From a checkpoint of a small transformer trained on Wikipedia: 9 layers, LayerNorm before each block.
Each number is 128 + 32 x the weight over its row's rms, rounded and kept within 0 to 255. Layers, rows and columns count from 0. Numbers have three digits each. The size before them is the row's rms in percent of the matrix's.

# up: layer 4 MLP up, 256x64, rms 0.289, rows 186-205, columns 0-63
# down: layer 4 MLP down (transposed), 256x64, rms 0.272, rows 186-205, columns 0-63
up186 102:114160134154136111084111156118151137169109181144147145081147106102176110071133157109152145153161136158090121169163127184099128169182101142094135158136129141072131165128112168121185132185177040
down186 086:100082177112108142169093058102065115119144055123182095099127159148112130137047147131115181104156122084137118053145137142087164090080133149144123132140143118135101133134153111135109148068156136
up187 085:129139110122139125146138139127188117153133121140129123159140185089162162136170167153142090110142123093029186173115119143183163106209165148167159159158176166130147131143085109133189113137110115
down187 074:160101132138092138120135112125119137146164103116150083155115053175121129106094154155075140169098125148111059071155105174107147098136091141100171145046114169116148152040150104140111152159104140
up188 088:137104193074109175111125175127164103160180149159106118137176065119100108152151105109100138160108145103166106149125176142160093131101135085161148146095116103127206189132120133168107182090088158
down188 086:121118119152146131103117104143127110127127112066168166154100176093139145124116164176162182162141094141133152157197136176136123155215093145090181120178109177070064136103173138111125125140150137
up189 097:117148108163165129117148146110149112197186186145160096115109151086178149170140178108130041090171153162101133140160157101191109107153109090165148148132153135117151117132103130143143098157068081
down189 097:074131126127023132184170173082159169105139136139083126130175103129132112087089087118130156111135084115191129170130157137106167134085132108127110129138129105179133083197129144171144146101118156
up190 099:113131099112134166061084092145121106125083111193131193149151090116131149127156104077154139099145130153139118104075178101106142102168120056116073081105099102129107114154119126146047166143094110
down190 094:096084162127141166080153143147121149049193113109121148175168138095120111102146176114104135123152129087163136189137185140126137138167146196090119140143164108186116147068102092091153092133095125
up191 097:139118136171154142123144129081203160118097133104170133129149105116159160106134093117103156094155098049117156128118142134143090103170174103174117132088094080173090162196128176130081099112190156
down191 084:090077164080185111121162104160117127133138084133162140173095157099106107076120163161141129178070111132132083128127135138072115172125120132157201102136064152119078167093120100102108157073113147
up192 113:075164118133094174150066148154208131138145105110120195108150120144158095144142112111203085190098102155130136095085139123138155162086119133195161111132157160122153092145154146163150155122156093
down192 122:126149208142137130183145124125102190083154141143147145159155081141157166102087135103110155145144098137148100099191106049111164096131107123154152147187173135142070102153128103077124084143137088
up193 085:073157130105149156114178050144112144129219176102139083084186111124177143113163102125147105093168104104124141106111140124160096186138125105120146101166159110120134154152167148157128186145099083
down193 089:198105117134133107189082185146123118144072144112109155121115158122084091117142188127112125086184093115151181147098109091130132063165135165130121112103095146169107115144100095147130043117161160
up194 112:140149153108136155152149181128155148088218158158157142147133114141204088171131111152168100086134117106095129147122151112073130081087095106103186136152073131141134140217117156122145107144154150
down194 125:148180114136095101125138177178163170097210112154092154181111158119114096183113130110109116139116090116106111157188123141077119151151106110189098124109152092122134100180141147120082052159107113
up195 076:110142124123171169124137155153178117145108098215104129195132164039119116126119134189128094187099115100104160098105098130122117092107109157106140128158140095084107156168141139127212145107155134
down195 092:105146092180140130169120142140107135171086159173167150090126088124144077199111096098132111061124163138113137103094114139145104105114154165150087114124078165109158031072115085108131154152118127
up196 103:105116122158162118103152130171145167136123114184144109142122139121168090155141043143138154164125182107145131176116113124117205120153103150216200140079130212133102121119122099133110120102124146
down196 086:077112198124145134143171082125134128159139126116152144085169117102095157104123164098195191060171138129131140103145134162147114117101093132072107154119128136140169105070149102083135127176152052
up197 103:121078140156194145153140184119085132151188127155123151166124111106167152124093120145154128108128190078125134151128179136139215153139184128125156141193136146215102136157145139110093139115094122
down197 109:098155111138082151061103098169178105180108190132107137113129106163104078187151146120098122110131114133095100083115050138142128102121075104111148147116158140051125076098117155091118117148097168
up198 082:067097192125130131140107127116118148041151066139164135118120153161132146081100119131082108169068115113109105118124117129123140127110115137100161078037149102114125166179099118142099077111132066
down198 084:101162172126108080161172088103153151105077121135068123092142045103078078108132119134165103140151124120124130142089135096184111107102112138106103119125139108097136123152063212144092064141143136
up199 090:116145100154179120078153116121081112090153182119119131119108135094117113151199078143185128081118143161053119125160107159095177122135161127194129154102161124155130152157093100116121205131075139
down199 090:170082177143120097113167122062092161168141131169149083171139192192129100134122166085092098155151151127076125159131146114138103073153175101100174147113112133100152134079089121142156174115115092
up200 084:105102146138156154139118122163135169121090086186150137111135106125124158149138117103199150114066081132090039107133085119137102112103137140140169097198169082166113120073155154158105134158173169
down200 089:107141105096077138108159132152115093148100138136078090088159066157061115124114107112150149137109168084141163157149099111149098167150111099114180195086129177109169089121171147100121171056151118
up201 089:153118172071085170113120084168178100124174147134128214142142124174070073142167094106156107181079131096162088135123134102087094179131145133122132095095170146127160097137124132144105143116170100
down201 088:079074144128138154103141137106112156159104076097107076108135182117159190089059175112121150052114126138100131162194125081129175089131116149116181131108118101124106164121126113134154137115084182
up202 088:140151124149168143095119162109153202148121215117142154108074165182127103191135137116115135088097167090124141155133092178174119193151131099172142108125106142137137171167086133147195124144114140
down202 100:117140122156130077136105106150119098111090160103110116095166131125074117089094155098136118050107153135161152145135084040138090117071167103114126103099143124151163059150164157125118163083179179
up203 082:142137099092159111172118115177170074180144131203150167121118118152112104139154188092139110134135125103150080164168097151114099142122195111118122167139131077093133131153070171090139087056141125
down203 077:102204132173130129129162122163107201110148162145100113098169117188141159139102124136105121112161094156113193105107159126171158124113097124109136110152101162147177073132130127129100105232104162
up204 104:169177118069170144105072101089094138197131128165130162194107135112138160183146170105129077068163132081116139135173124097113161112120138125137156099166149116145066107143118164130134121161066122
down204 102:070124121136147152102118101104127138103117140211123085112124139078089131063114146194121163105141157105169150118089112091088168160120081098085075187149089093099125163135120162107133164162172125
up205 101:112131141119149144149169167061099157177129104121154181120157125102075151180105092080106157114187115090136086171106081158096123133166210147119157124144132126106130112075169111100094155074143127
down205 108:168149121143094080115060165176170126088130146111051111086103113132144122171140093118176084171106185107127140080156105085114171118144116107150141168184119118121122151167130203104129105129135165